config.yaml
n_layer: 9
d_model: 192
n_head: 3
n_kv_head: 3
head_dim: 64
d_mlp: 640
vocab_size: 8192
activation: "swiglu"
norm: "rmsnorm"
norm_place: "pre"
norm_eps: 1e-05
positions: "rope"
rope_base: 1020.0
rope_fraction: 0.5
qk_norm: true
attn_scale: 0.18
bias: "qkv"
tie_embeddings: false
parallel_block: false
extras: ["gated attention", "skips across layers", "capped logits"]
init: "uniform"
init_std_qkv: 0.0338
init_std_o: 0.0
init_std_up: 0.0338
init_std_down: 0.0
optimizer: "muon_variant"
lr: 0.00343
lr_mult_o: 2.0
lr_mult_up: 0.809
beta1: 0.95
lr_head: 0.00532
warmup_steps: 0
schedule: "wsd"
decay_fraction: 0.57
decay_shape: "linear"
final_lr_fraction: 0.0
batch_tokens: [16384, 32768, 65536]
seq_len: 256
doc_mask: true
train_tokens: 170200000
steps: 5442
dataset: "wikipedia_en"
Each number is 128 + 32 x the weight over its row's rms, rounded and kept within 0 to 255. Layers, rows and columns count from 0. Numbers have three digits each. The size before them is the row's rms in percent of the matrix's.

# q: layer 3 attention query, 192x192, rms 0.196, rows 158-191, columns 0-191
# k: layer 3 attention key, 192x192, rms 0.198, rows 158-191, columns 0-191
# v: layer 3 attention value, 192x192, rms 0.198, rows 128-129, columns 0-191
# o: layer 3 attention output (transposed), 192x192, rms 0.348, rows 128-129, columns 0-191
q158 101:181174169126116092135134146103117177109126093133090059035121088132137198110123166108125098099143179094145128125114113114128149088136091066126125163136100143143137103204189131137110109138158122123157127179128171179141068086186148166141194130113075109126134133080075086075142109117089042123144098149084154149131138098169102103123128152187072137149128138063094153193155156112097114087136168087158143135143155092143167094096152182118077092141107141170165141120140113107093081112075101139169129112170123122106136124091158153177144098088117122181140127157133124134172152146108105184
k158 109:064153140136095157086135083114082107077147143143124111128162136030153143147119101126134154091138117148115094157090182090110167207105138155147101153126143170175165100093131144082129130129132097101153124115120139176159110136181117107148159141159157078116160104130115162158119104120126122184125076081129093186136092180156170102163133100103120101076130078115124118088113074152145183122125105161172094138114121160086182105163115099135100093163148207115093110137069188105123103143115157077072165149079113142158196123078122144137050126156233132124115094120163110145146161105117107130
q159 082:117119142152112114144112095164153171150104152097197131122143139106061134117184154119116134073089116144195106133141203128156089065146127117139125129090066120116072128061106081094100141185131180115140097123056115127109090075146119140119139083122114126121154085133111158112143143146144114221146049099125183147113057135118111153064135208142098173131103108106098101121100081141118091111091136084122167077120117111081112186134127084146128131100066116110111120078125135144099142091148170153145104062148122115118135141174138136121141103074177154053090158128114147110125077101174122127
k159 085:132135086144163122115183167155157057101057091117187136088138078132115150035108089109093078119158128173093117138090103112165040113108135147104102185179137130137071135160118141145135111108093192171122070107188102136113119180151128101181140117108108104113097128122145162196124135173088160143121145109129089161090157135107131161149135158152103161135130179110149102129100121125151086167091080128117120132114110131122142101176119110091148095091103105186108160149142099092137166125069144141127162152119191101110129137143073115129085089199197086099141180160084124192123145096165126152
q160 098:126160137144158181111117121076140171091094132098162134073099130095162184154107163142132112124112134160110134147080103115160132095112165150098111153091141148146062178132124123141153106129103111145097115085119131133107152108081129137126209135159099117157124146149105114085089145067082104120122108097144112131120205157137116052193148130173136145124186108092144122115158181109082177043071156137113111084124140136162158124151143158132134120093228116148175132137061136171192107120157102101161134157181167129111090109073090075098123120143149129132168149101111071087177105074126200082
k160 088:102163185120161087200076147155094110141171139165117118148100094141131145108105132158105184153168111070104150143106083186172116111103087086183095146120147082163075162183102147179113152135109101128093155118131124134120161180167149178122108105127126084114165139109151169099140104120165157106128113191129142113111071109159135190074103130144111098143165171140078123139121159133160169096125115106099099176138132069118134118092092101181091147125149191052162183135110148164124133136171151125098128105133152082175113117166145137167224137070108131150108189149101136148144161103087072183
q161 084:121124137158141202114130145109090133115109156113144165082062184096115076141115099156128136152185102095130184108167136121113166188146078110111127140049091159165199128138112204134095166115156099100112179108108082137122155118180133126133106141156096182108125125145187075132062119129156121115110160120154189078106090093115134138107066118116072060090118106179113126138101112158151127134073144102128099180176101103107153141132162113132143130128075067172146127103123075098086144080174170127094157116123148144171121102192150173160146156136127183087100166107116114170126168134117076095
k161 088:150153098171153134132135189128166144110132128146114081177161156113134140099112111074139114176125195129129119125148130139059173120112158125131186104171132140149147173100111171084087154174233146185160061156119132108137198092143096109080104170164153125194095056076155046131102119119160099097085175115165157107140147122160087110084147134121142120118107064110111118140146112148125126111148093163171136073139113157124062139126156160169101119132124166068103108111183114119078132181059115157152134106104104131088130092117113108135116124193099114154112080120151169155118098152096119167
q162 088:119159066091084133149166106129103086164123117143121086076101155103099106103124119131128186198080047097136151121209147174128114118160110169137125118127152159120176131137157071125126105172132097134170206093121157123168124131103148092108124106100117152118098144103133204147132081117124145134110137113173145123146138136085091149091116122117120133137136124121100179094147083124160109145089105130141103118118076125099132127095019155148104138158114114096123117177152141151166196086123069128096131234150144128101124203177147197157175136076142168092164130098115152092189152094120133097
k162 090:099123184109118144152072135100160088114121165127120194144110150139088134132174160130144163190182196096060138049153103131108156095089160121127139083085169093122138042101147147120116067131109133103107095089149133187155113120108155117187076183110110123150099093109105107149150127158147110101132187146145126127147169166112142166157076086117166140137141090045130134157097113146110145123138094158137147172121173137128115118157136146160143112125145125119139210094120115140112136116137128158190109172146078150096171174087091073136167054131078114093114108142106111219143123083122087097
q163 092:120099101111123221005135095164214098141123168136092102094134133110151166102103087079138099102135147128086135121081107161096162094137094131171074098145213089153095103150134143091090122121132101104137065096112134089122105133076129124090128114136125122136144134108082162138091164096144130114127115090092143185112080146103104068144133135129113105099111142113144140108160142092069117103113179153050133126135124141081132154090144155130124211122094108150051128125113151167132122108159110130168137136192058124100193084192116104131168083121101114139114136164115120112156079138083132129
k163 098:131214126087107062141127160109126158169088101151137145128141144168143129107189171183167139184128181104111134163126173144152127156111104092182153149148059124147146185107135125158161091112153129146140166126124140143130149134134102130193099123116138099108120171157175211122088133113161153106171116076084117094136146052100107147091064151167118115064192141103111100116091137126199083134126129153113109103120155118117104115073156101156140061117110133148139194054175130108131158156105118132149124116149100108130096213160101115101114143125142169127161173067122096115106150075140054156
q164 085:121122094067140129089125134077191135114111198089133154114130130087151127102127098091151163123115177152118148133130106098127094136125154126068147159128061106188159146177091152125097140178116119163113090066079102124107189077221137090130171110184122108141122129151141100145072130130131120153102135099122147141101146172149118127107119137155200194149118151126141099134126143123094165141109132041193139097109068153052169147149150131072144083097106087120075099158134026136173100145207115135121161083130115129142154113155121149095139129107068123094089162117167140118091128130100113127
k164 079:172136115131117101139102086160143090165091134132144104173159092198051160128174117180132081143144084132146098168154111102090162079085113067185144108142152122147122126171134175100134148105137089137104129153228152061154150111109160096119139133147114165087143109130159159077112075141112079135142112174113129059120137124088123117093158113134078139094126155164176132128089130142123125141137115123147180103107107180201077163112130108134145138124191155106155070087178175142093045123080152112095115116084132134116134121166112134116122098134163092195195117159110161129084127146199085135
q165 085:180074140186159106100139163185156124167100125156146094099116170183095125088146153129095123150143089028143214117159157152106118130134175092129102155133111130082085180164115112141083096124147119108068122168110131096174138106119077101094116103063109111141119116159146142147124154159144184131096156189121099082113108168113179113078114136137153141165102133119090125126124117106196125165115114156153083145142089119070087117142131107106099083189189109090099141076170095088132185135057144124132113072152091108141144082140173141136096127126105141147098140160157146149178072130165175181
k165 091:163161141179176111111147164177145129178133167103148162145152162073158119094161180155148168083131134138126099126053166081157070111133183153121187142097144183133116132164116153137146151176128179090122140097150092142144125136140137096108105065149116218140093182154078119126148118133198152129107160089162127153103106098136146121093107104144138188117098145059107125112132172130103094064113129104163141090121138104139162156136134133086134133157158109122076121170077135067133145079072136106131121109125136136133151130113164179050120092146168147130110069239130173094104122129185148129
q166 088:086105139147109153175142101184138195077099140106154133152142149130118111161167176161139124115140109117077178098194142091075123123113116125152156151067156163102201154182123144120132118127116101107177084135124172134132079079150082136146202118166087129157136186106124153134081132103133133157119082089159127069134113130131135142086157127106164127134091141191071156155103023107143124147130120188162123110101133144150116141102088200168142143157111149150121117092112051147154171139160130105123154104129143161173110154147168130123019104172147117151131103179181141065156138142098109124
k166 086:127111175146202062075094158108176119118101100154097145122147082120184119133204169073177088156165077096151059147101143164163090135169136154100133164170107129212106172189124101119096184127196146143125090127124101164202127149110122117198103168121141123107162122086148140120153067150099162141175115159148089112088061126105090095139128160139098107143144081134123144161118150167100102158123111118178107122067132088106197126157131121146147095152125131135111112100146139126137137108129200183150102127148121120109190114101160156144129116109121131090093135162142069186090124092127124148
q167 094:100163129173136100161146142213161141115203148166177144150134151191140123119143097049158170177141103124108052097113124133126114128143144074196144142057115121087100073059180149149133180115171137129104141158122149091119041102097125148117142114149133120136137173094153139200167174130133090129084121158121080076198101116120124143081186120175103094112077101130099167100071088127121119131161109163128147111105167174146122101094127178144122086109181134106192127120140136120118132102186130128140110097135161084100070103143164093141131122146116135191145129108182138159128129135125150156
k167 093:158111129138153100145167118100163117069154098156152132143100091152138088156156206178124145125192113126204203168133062069133158064176156159157155125153136114082053129097139107047135053087175187103118149125110090159116108113115122121204158132112111138121111091166112141169120096139127152132140098105089120132134163105114168106135100115113152094155099196163108133143178145116163094108134109160115127094182090156085127189131134079168124180132150154149095117083149112165164156125121161117127168141114174119219116153097150175105150128115176172107136165117149148113144114098120086113
q168 087:142120177140080122174080149129115041065172097163165117171160102110141141152186102181174115098100097127159202155137097136166073123083137128157146122115086165061169130164111137155177069132066133142127104087097125191114104137147075155187132126131119093174125112074101181078154152122137100145133111130112109096158071109134130153122106126111130104220134188084175116120147102142132139149115099128125171141088122169158158197134126134107124171089105144153108178137117132118135156152102107125147131095098179144144149155160050113098123113167130173075107160175138163095090152169134090102
k168 088:049082151168095133148135084117171087163118163140147146080127130101094108078126140134147100193108070128184116122170033107146124144101123176146174068148122104153138067157152088096151091108098085152135117131121119122162134097121165126065127143108103097160123094214125131156135085113125129113130107167194081139163101128081081098181127170095136207120124152177114161147098083130150079153110177104085085101137129142120145102158156128134160093124095104147156127117075120109166139129120158102151131121098165071167103156113176092114147112097097141183171110140153104194140087148202097133
q169 094:191147095112194082125140094085186144099103170140081111163114178084229109118093128026192113036152156130143097132107105130154156141161105133102099148164113068153119135136079094154166158146120132129125135084124104102135100082128075176081087105128154131138147118142079097134176134137132142145176139101118168119118125083157168158117155132138152123117115131121137168172112156124206191110148141088161181092141145167154106199119139141109124133104153118107085102156167142144142107112112146103110170180111141096113082079112182172160204100131152088137170124119133133109077141128144160094
k169 091:153106035122131119128081124140085149157185134182117133132124151176109114151134156113152143154093092186175055128147113173148100157101129102126088127137074130140124121152145158150184118134090119189129107132165186093105100166175191126126121174185142092090193127107149122084109153047156122108122143115128091169087125123116152128179142132095139101139200111131157104153168157105122173172152105103088098068157139139143095157116115044102197154143097175095161094148143168109118193117132141099103079168149099199103179130175126108159093143137144126130178133118151151126096133139072158115
q170 090:155080081141121121181155092103084193152124105108118151111148104128088084102063161129136049154134114166124113134131125104105138112120163104072169066106231113091099113081136120143123142117081141107118150128118117127140154141169071099132128155128178132197159083149151147140115062123110153136085081142148134110094103143097083036143122130144159105132128149173142108078132131085097114109171076119144135130119144087123085123178088102107073118155135119151155141108122208109167129121137070153191225135169139093123149127129153122092112100106150142131134133152083129116163124140171022152
k170 086:128103103095203116174134107065168148116080152114160147116111149088112167131078132083084165109129091051142170103109126141085154124131119138175078114153124060101122160142110125112180131069131190110103063115128128113131106139094124108117084107081082112139168139125061105110153123154125121060092128162144136128159128101145137131127122169054136126116138063140110117132122125113114073099156091089096169161138161132142142070103140150177159169116046107086116157148142126111067124126107117163115114115112167088108099076146052144163190181154120149046073077167158168124138132100094109113
q171 090:126113053068095144077172121127084091147108150158176123091195113095099066128122125147168139113141140175099172133120102123123061195125114158133073095133190113161170110107174172105164084125113124109125048180120127158118206109160144119131136133137090108136154104179131124087124148120170114144127121154168145097095106122125065181135116153138137147124093114143157116078162127169103119160114030112172133077123153122114162168101076097101126105118110141133101156112141108101177138057099065114119169134090177134132108149113190129111102128133189125075093110145069102170133115185152107155
k171 090:180109054122111109097069081162150079138086122083129124168178150027106103126135134160070125126224145120156132120118187160098142148114126136117121130142080098188091068168104115155110147152145213155129118141153126105088089119129100141085072144137120129121088080085060148094129159178119161144123159057142138075118134089165098162132115087130166159091108129158166112121077085132091149121095196079089149122099114139114103105129159066140178088197135162175142113113098117101166142132107130108159171139145117168136130153139116119109096118120152134124131088162149154097119102198151144116
q172 095:128093145113081154054139146072193132123150168131112192056096151077113141116107032123179157094114111152153127141125143152147123092156103118193104134180125154133154201121058059161171150167113108153111053164178090158176107091130120084065164129139094047131206115129139108172138116087092125083131069133132095115100104134121095168112174142094130134096127097124125139102093101131169146145113115147083160102123174119128089146180100110110128090125089100119106152135130104146104128099167125154106188153116133161176171152148115089130144110076124151140077126132080125125126146127106165162
k172 096:101095179177150132078144173143113157113146159097139089161102092208139094192107081123088162174151120109121119185113172100099128137126162120206117145182088100092172077117136136080098058090186133104173092100130132071116127170156148127193110173182151140101138103129141155152086128153100134132172126172102131113145137089124104073122137099198163156125117167149155120156098095128086170111125103105138103109155078156116135137127130111058080101115065148099172149091144124139113118086170115121120182119078166077089121132167083082100104186112086121129140104117058106149145110156134116093
q173 088:140095109088210085171062175107150120163116133133120138141140106145131227111112148095089117129190137209107163136126166136139115151138097092115146155088132200161150173132155227158088088190128182133176129091102118096121071116088156119170139127042125109145163104140084143096106128138111144112199127156159116110133128163175104150125101163174103086065096141095111095108158146135121101108114135116125093139120052146134112156163131176136154122163113144121110142168139145100198120112141102110156078108111089131118155093076108128093080147123114122059111142116161136097159160103162121170
k173 093:126183133093146182140074134123071152113085131115123099102146104122077042075136116143110167152128136174206095147121115107157097166125123179103127108195106124146102149096089074129134116193106098145110125123087135119104150120123122158130171092156097105091128114153208115087110121098140084136082096104116164093131176183143122128132118124085137145091163159131222140115109136116100177141166093080137160171102136119119147114064129122160161123144140125160146164111133177123159119146056156125138220155095120190104143116148174214116088085102154157171142183130164174128082125131134091134
q174 090:145124125027170217139146103070170149138112112114145082160068090093134152126093095146077087106094144131067132141125077172154154111171090135143123106106100125117123101118086111148077127172182104149101151194110185140093157111155079105142152121053133144089112101100106154084136104118141127139109140110071117145083133157152178084159145154100067112148126164143152158195143127158135173080105128090145116114141131126108084187121114176144115157148152124145164151180191152171163117089124146083081087078173122103135054155095114159120158094114094104125187167137133149115084115160141121117
k174 107:193119173144151131090116153183099170098128082133115120122114159158148120145111175078145131171147098132131183131178054190151119118178136116115190181178163138183159180062089145098134066112058093161089136116140089152152088162147103163140089141109127093137148122098105088116137089134120160103145148165145188066141161100087071125119137145109149113104130118148147100093099140128137080088190051190142135161188121130183111083173136124189146097151133142139151082109174092142105131152137100094168119131131181100116115114156127143149127152113145100147105097073180098139138159082071145113
q175 086:145104087165109083165114157133123127120152123170101111164128155155143167083100123135171137155168161137104144185123138106156153156138157155114120087111151160113073134167083049127140125134079123136171140202088100119164155134093102096117112098078116115153118135113157099101132082186109147157149121172142165162145080111127137134126129178076167138108096142127093070131162161195124121166088118095174149036133122094130210090099127094094128152167152086107163074134111108120132074078158100143149122091145163062137140113117057133164105139126143142115136111131048091109114075113211050126
k175 087:181132147120182144202085149133152144141133155117084129098143141150089081078107121107084143191160110113128118098113150061119077104170113123099148098027185036086111125139134123124058197125097098137108114140195118158144105123147146170168146134195174133148110130065094129083111161120121147141118093123139165149114180124134160095131061082143108141112171071153103094127137152110130103144132095103078131145114149168120094109145160061107141144082148100133100107100142085142039150148134121173083132160147167119073107154146171103157104156118092107113129107112143106084169170157168134123
q176 088:171154150164145108108141052138108145138124080109156076111146157102142160156121149110105083181118149118119125146159150090127084114079119099155133126161137133125137131118115094085104150130160123110144188153151091114147141077133129159135145071065148107097106105075168126143094146192169111162118138118142123142079149102112122141200170060110153179063152117123172076102138106159144091146141138084074104124182101150170047078074095102148143220138159172109105126159132128098142163203104079130128083124124209092135131088144157122169163101127087138111172111081112074160147087096103139164
k176 090:094149207147110134136146174091143128210144126108131146132100126086144173119217126138153171094147146127083133134170102126138167173128129103101167082113077127135168099116107121090182127137119143136113160121196170135120114147143113135131122077136095140079095104075144164134154185054124176104107132136128142142136134119096108024120092115122129157133152113165145185108118079162154155117061169164217164120131097122156107101212097190190086163050106119142128126115065138109120162155133108118126133119146152132139147121110162122122117153064091212078114144156107095124146137137126108133
q177 093:125129164131123203069183124161131116136100078072149138122126112166123142161181113083112090109109127111146087153114147077150140103123067169163083126194100100108160122122171070162145154098124141116145159078125135103143159130162160115147171065158083156107084145105144140141157163099151142120081166153123107086125101174162158132101115119137145096126188180133088166142101137145138157157173166103118096168130144060079136224110122119112157152033126096121077102141088113124098094071078096135126099131133122113154099103127077140123072135162181146160082105120152149083086088184172176148
k177 087:180179131090156074159129085129146140144170110138202135121135174096169131151104133094120163101149132097143168120099115091081081119131137073146161132131144172182156160153122116081176177130138119169133139117147167172114092181082131135146101159129147157077155142122119118071102137153135173099081097126098137076105156112133065136122116218125096065194120100160138098076123144094173169152105111089079114077156116211138100078094120140131124135133141166167128123075070089141131146191131104165175120123155194181098148132070104129091168105147119096146136148098133144144121161148131134049
q178 095:130160217089152130123084099095196137126144137158082141149115113150161133107175125096099095103100120104120131130085079193119100092101078116097167157114130174115117122107142166096119158070110071133064129152168195144145128094128108149146123161156075160116144125117134130168158137136138144110142221111166136143155095104150143113163239125089085050141123128181102169085085157166165152141101075114141097114095156157182146095168138167107106123112133103058138106107128124145118156132105132132133066066084165127172095120094158139100157123124164164188097204103116136109121106115105129114
k178 092:109140134157127133074119162126095068131163074071143153080177146139133134198139142110105100178133110096166113096123134117110137084120134134108136130106164174152076131145150092142103168154076145072123125163107167118128186146129154120102098102064093104106093061156163139122104122120138156149126066114137133139097131157067124125141140121050169103105147167144125113156167154120172136185153187161132069113202150136099121143195147156112081133126076111123153119174091107081179094132161126104125167111132116090188022108142208127092170113105123193138158097139079139140106149172128156104
q179 092:165127187109139174124102156049113079105082136106176135124146127184132114061120182160099088071054115114139156133163128117148149106110089136078104167110140131107189104164124130083143116092199174116136096109142122066114099152147161076118086110132122145180120136137096145165108122215040154128162131138159166133116131090111081202126110150132135132138093154161164151124080185174148067140124124109148107136115149135115122113163118148064166122098094157159114134116143117141091164123128117141101111148071126127068088188131122098159158142099122129064083127191148078172117082154140087156
k179 090:068138079076082169147164129070188135168058194048102219125155083140069118133102128176090151158135159150089109123103139110127120111168139127101142162133165095150120136086108083142138128100131102113108139118133138176120125140155035144088113098116071119149097074128116158137133120085216130149130072121133104153094153143167080051120192116142111130142112130114133182108090190121083162160114121166086124069127155107102124137148144146109139145121152134117120177152150082096095114088096097075123077131106192150164098069155124108102085128127146122143107110122154139128095129112182154146
q180 085:036093116097137163108141194153181168140059111120143072168089154146162139146176171135116186138109157178153127143144117137119104073099110189132150150115147153148131118095138148115128096155119141170108162115073142151107118086180119141084179132144085096118103133133096185140139094149132121115141188139072128126084177128135075123093172105106131156091088134076047129148148068177137127120139129105121088141104129129123083118188129167077097106100125077115102119134111099118111154120076025064132159073098075109108116095101144184141127188073179136113105152144118142117147169142145112127
k180 094:139141128139108145149104108132131164192119148073152130119174132172132166140074100116091065111169078092076091146122194129131104173185158089134146141100110139154171130148127174140139088128114138079107071106152125025142115092143156154110126132118141105081120094130145146106111126152174120149145121130170161120088113147101152119156117117085093110088076129078149048163106117131101158075158113125177111116191105089112073138076096186129152063153132096100124141127096116125157083153138188079089109182130116125136143099055106097135101026131138158141096078171105133107099105085161147094
q181 085:157109087110095173055091148178147160128090128164065132118093091127105092097161119141126138139027084134102105152153121153114166122122139110126165135083083153092159128165127080162104164158100125049129119148113157101151143116105105121152152201100086169148163125113118110123107129108136101145156201167140143112144119116154074121061096141111108181125140113114150104124132097152087198141140188110208147094107105138130158105089126097182129133158204132154160159120109159110144085162089125116110082103121090138120224115167152149041098132110126145134068138112175161100110160111097172150
k181 089:132098111114069116099127147143170130124129179099099149126105117151165213136133162169130137119174093174120176126071149062126131125106130141176105149094149156123141073165119116121154101153165129079159120141108083117149100147170155163146179104161133137203090166173115116120157123161108074152101092138207146115057101164160103128152137070172096109099091085094157157188100177119156083129148084104123139193179092152144197138128151114141085107123133116160166128109134109080099138071125092206120146121163155136143162101122085157162137121140096062169145128114124123172200153093129087089
q182 086:089080132095112141139128114089082106099207167117164073168139136187092122153131146112150114153116205075187132082112099061114121141214087128086123162136140122178132142087152156157156128146090134132143105126111144120171198167119113113145165170115153098145091118118136102074161112111090135086138108190162119064162191103105150131119137110105130109146124130210106153139123203166061129122093147101116184108131130140114111127136098146100120151100124113181180079207109129143186100081075115128130173172101083115179079128173107175150152106095117098137137146138097114109116146099112154145
k182 094:182211178089131185162108104128098156071121131184094096129135064132174114103120153098057114114128094128149115092086123137159163143127131135074138127111172159184161100137152127093091150079155075175159174156164143117147073138117151089122169153133071155130162125072105111119122156111098125116131138138119092112126114131121081108142163115104124164144168138207167121149101117090199153130156173072117125117069131112125145152139108111083129085082118191166151184181207136148110119117178158164135083154118148032098097138131111114137137142159128115070080079114140146119127171086106124103
q183 086:126103152194164112122150121093135125107194198144136099152059123095178190069097169118168085118137126109097065154069159144161157096167115105115150111083142155106068074170153159201115097127130104147109133108108159106108077112134061070137149112164185144174143195142144155179137184061070129167146178169138129099100122122091192101097133167107151088136133108102137119112094112148094097117151140122138148092041087158121135123157082101108068097153102146113139159125102146119107112153149100114100119142196113141167098108086121153142140148109099112102104122164119130116153078095134139172
k183 099:198166109081168099138141113092098121131164181113127126131113063162170088083138096196135166155163140091162085083138122088100103063155059129101120163152180123143087181127072121101084109104102132174150120129141108145114108120140134086154129117103098131086125140128179097117152058173105061068110128110093100075104145127124169172152076094138125099163124090186124147121041140154187137175143119120215160203111124134141125161149137098093086118207125125144172145091096198160166115137102127140176147092093086097132111140149115162154135163131144134104127135143135160131126152121121135126
q184 083:195154124117174105099150186163144123159131183097054139114121101175127158163096121115138131157151130108130181172146137106179131116134160068145144164141112119140187090071113121136135143093117108148090172135130113154069179068158093112069061105166150094129151136176079144147133132194180159095164114150159121095186183146134128178118179100116141107121121113143124114092035134077118114108143080160125087103162114085104112092127197135109131124191128133095110142153092150147165148163094134065184144133157131116120113163109113128112148065101186173117122109098131146127119130127161207176
k184 095:122118150132119152142140135096061138067123082070175143151162134117172153123152153132070144107125073122210099100119129019154098156135117116154093153121147143090140098128171083149101154150088140148092129126151190140123148149109088116132138141088109121142113131127167127139111156124119124112104113098093093202189127063095092080187149120151174111208153158131102140165158181085134149139118173067123099196106067150097121151150110050191106146139109085152085193144137125142158068066104145158162146113150161085093107107139085143128102141119106126131123140183103177109115164130142124109
q185 090:100196197095140115157118146092110155072129166140168140177137146147121145116126083090142021113109133093211088081084104108096124199068123144142071132215069093136114141187033096129115157093112163145105142112122102151072118129133127181135109120119109164125120084199142089102105152115102157173164128145162157123112082156149131157122080113131135136100069127125146129160130135141104108094114131119126127131176177086063169091141127146120056111106162097141120137186160179106164108129126139119119164135153142112130145165120106097138131152159134148135157200156137103084151156141122126179
k185 094:130063143125153116099222119168174119104151124119123083126131149062149189142146104130058165140153137110161120199151135106152120095088132171106089141138140099124174112097124154148086171160111136154135109165155159143162141153188171121160101105161134095104074147130097186138151156080073138147117078131128124159092185095087156086121185150125121145106207157170163126113092171112128121156081132043073112096104145174111110155125150132126141107123163174138102096152128141139120174093101123190180122167133091136130174096172076148084103160196194129125123155165150136145127069097141147109
q186 086:133076136116100068143141126146096113135147187192118102124158142119140034126145175172166059153094084132099167119095197090129132120133141121168130096129133153095102079131152135098170082109120090131143111136119140175051117157145113137166145116131130128130082122117133150129150067124098076106120130166149150139091091195094064090167109125172105150127166144117152099111186080116196151093183155087112095120140161136125212133101176123102171086175104145102104087143115123095167074102114117067176135155159124140088120111137159074116052132129118082139152107103141097165121125167175082158
k186 086:090118099137127133173133150075157112159112114101132109141107132080105154145161149134122177224124140103156103147138133122147173053154123137123133125070140105140192164143134159121096149157130180109089170149134107164119074058149071102040117202201199122108156117129157148130107171153114114125132164117112108090093120101131142168106164127072160101114150131096104117190145075114123149101095121088151177148119125151115118076115097066154123165133104091106094089062116127129130166140171103153149145094102078108175132153166186135083125155141195124105115131085099145116119155080199180093
q187 085:125202098104090159117159163193195133194125150110148129151144102133102113153083095113086115174136148105056069087130155121146122096110150134150149088137108140136131143171180091079101096180188113151141185113135208124170133155124149130128143097138146168157138092081156150116114137132143145174137152116120153153078142145093157119105117125200061151087118152055101154156140161145073127128180132119100080115167146127115124123171178072114137064124154126113195155151087100150129074129070079132148151103151125148114105127123075115171150197134140136171117137191114159082092060144142140133
k187 090:120134183141122154122152187139171155123082107138129123136063101118149166105147129106082187103138091151093168111117127133120123112142148095156093161143103139101148131108111137146123157168084088094087155147150058156142115153079151173114141135129151106147178158105116107130125101095192136167120151137119118097109146048170109176091112108124061118086067132150141118118073139080217197148077141137089122144111089135115132164081132165160118177094186099213100183141195142162087170143141179097181111133124143141209123132092088075057109146151177144173130127124114133129126128100094130144
q188 100:075101109106100122129183094116163078094161118113083102117136108182128130144074111154112095131105085135120070173171116150128174136133136192173172097169102183116173153154073105210101118149120118135120128102095163095138171165138085176105175143131095077080097105088099119170127156165123093146119123098139129082105113180111134064100101127119144051098188093072082121123150099082102195161147073103122157151102109193103209125160130155092110114132131097180103121103139093141138100135130168124075111126167143185111116095116139109151120131139152125119109144174143180073119199119105107139
k188 100:159150125125153080131133136118149147151194122105119093161100175175143128110133114143098181117085155122166086090139123229120156133174140121176088106074102132154188170142125143168107135135149173112068158140063153140139097118076152167104121123115177134139110138155129110098168080128148141164137147143185182113127150086105105138173153115138120203138153093172123034120081137142068155105116151144150118089155130161053139113102086175142189195157102101135121108047117104142095101151079133148104107180122155171150088196100151114168155112102092094114124173082107135146152143130105150113
q189 099:110143075055168082119073107174112203111102118095111067181144073169090154140187152107160102140127134126125130177119081139100121164114141142031146142060135131077109162065134154105160123099121129106106160166106112148049070077109097080125123169139147123129082112136140122105165193118083134163104118101167145149069165107162157179158128099080072146123111094103133110162166110146088094135173092138155154098151103095159197118126125165163147128147141166135145121104119198133132128143064088127088120110147123167123115058126134185158123120126115124149178091124092147143142146134162117136
k189 090:208062095122147126129191136182154124115121141152151155108194122120080125089136085142107140175143101128101148166143083130145070162177096164090064108122092112122116144135089141090098142108056160127165132118148155141193066128144094122148102103099167108115134127159151111146141149121146094156153109144130153136155129167166147083177163097107111046110129170135124155143087130145139087112091176177198098137111109127140167109192108134179171178131057141086128148176110104131121131102109110135168192123149104130110159102123123087154164141098134080169113176220209162096148119118125105157
q190 087:127147095153095138144100099119112133032139111082158078197130083086183099151067091107141160121097118125151121123078146151158165134135129097101051074167131125112111120135144188097176148094142149085111179161128141153154104128155026128125099162129150137167108102107148074111107092131192141155145168104129184148077064134109131140121089138133137147114140146203144057169125148167132133147128101172099124136119164151112116114145152132133112110059094135172194075126174087081153160139157155100096119074087110132162145136056138115154125136089077136085126102094147162133148155144135079099
k190 088:118081179141144160101164131102108130172112133122163149113084112164108175113141155122100148086089141121133092133168102144047138160155134167130158135153099147153139123102149152172147097111146153139116111102069119116136082172187148144125149163197130190076118104123133075175102024139150139156102125160132096145103146089136105129138179111172075081129095105154185183137142129138173114137129150090119140131104132119124145180125108126131128137242117150120201170126142184114151137187115141155138110108109190123120136102216139160087099168131134138117159101157177118103089089140069059180
q191 091:092189194099091067160116147139062153151157138140141139140145179127168104085083099098104098133142139126134095098159127151149185114140080087130150110104131156079101135081147171162088139130079203109144137111171159151113168187093116151087192135132183122166108104192112203099134115143143079130126117105078152152126102117161131098137071126177192073097141106123141116120220096092155121155150153140139149113130121133174141189136161168126155121146152179106174120156139148087151106165117109112141162139174118102176132073138105154133155112152071132166175081139129086105161204116096119152
k191 088:161034155090170146168202088075197131120153133152143122158155169123092200106093103121139171135124088124136134143105141155084126121107113084108169129146173149083131094124128120059138150165070104132168129146068137178142082142140136115088174054141092140189187159060105103148146077110114158101076168133127113170071129117089185130110126131146091127135152122181130100128107135165073151132136206095102147125162129164125192080119133096095111120139133093137115063078156183149130179164160152092116166113109152165144146121104178157158151099134155135091111123120150141105098095117134142134
v128 105:116118106079137105056110175130121118149059085140109110143132153147116153145119152155184143140131200176099090149085134172120105138145098110130125107117136067178134115121101114124100236162155127079093084179105078160118108061118155209091089183152166097144117155198129162132131098093113121092148109091145098136115134095143102147100112167149045132141149143105092143100111135149108105150126110159177130108201130129128104119110126149182124139153119111116117134066162119151067168146123114169076161138111182055147128122117114081171136095100175152120199115114128165175076147098155099150
o128 106:141123114131109108173134101141089078121128108127117129189125163134131132160102201116161106138147133111132087161100115097151146148156068041088103125153129098121132085133110148213144133132043120139126130122168100095190124154107150088206120124192160114164178135125170105123153215141094118136103157137159092122098144123092168126182120205171119133132068146185171153157136132163112117185133126178084118128114130134092145128126137194105164167209134148116041094154131079130113163164137151108094110117129178122136084172141145135123110130167091126175102152132160190111132142170163161113
v129 097:140130103113087072155128109131154114193095036122132096054156141182104158145145144107097108152106158080131175175100109114092189098144144123115143095131073138093145158124125179138114110124147129113133145107094132162146145096121119147140123191144121172132129153167124069079099128120116175137144139196125108044082075121075108109187072168094146122089143066139124045104155096107152118199137183120088119176131142153104164084157113109097115088166099130100095130128147187114167061108082111076145142125101117114151110126104072170142133121173101141088116109168127112126175122131095067148
o129 101:139069145101139101138146160100152120160203122118116108156135121084159161090180052105098148182103126118136087094113148136091115093129133086121070156139066079170083119079150152111148151135092185048127103191134149164131110138070072115126113173173125100133112158083086153123174192110125125133142170127115131139143157082158155116198161090091119127171185136093125132085131176123149061142155194096105145137146122111109122151184147163142089157141103116124142163175068113087139073160083086136156104139147103077082141128139100151093124113115106112173098112124136113163089132135203101086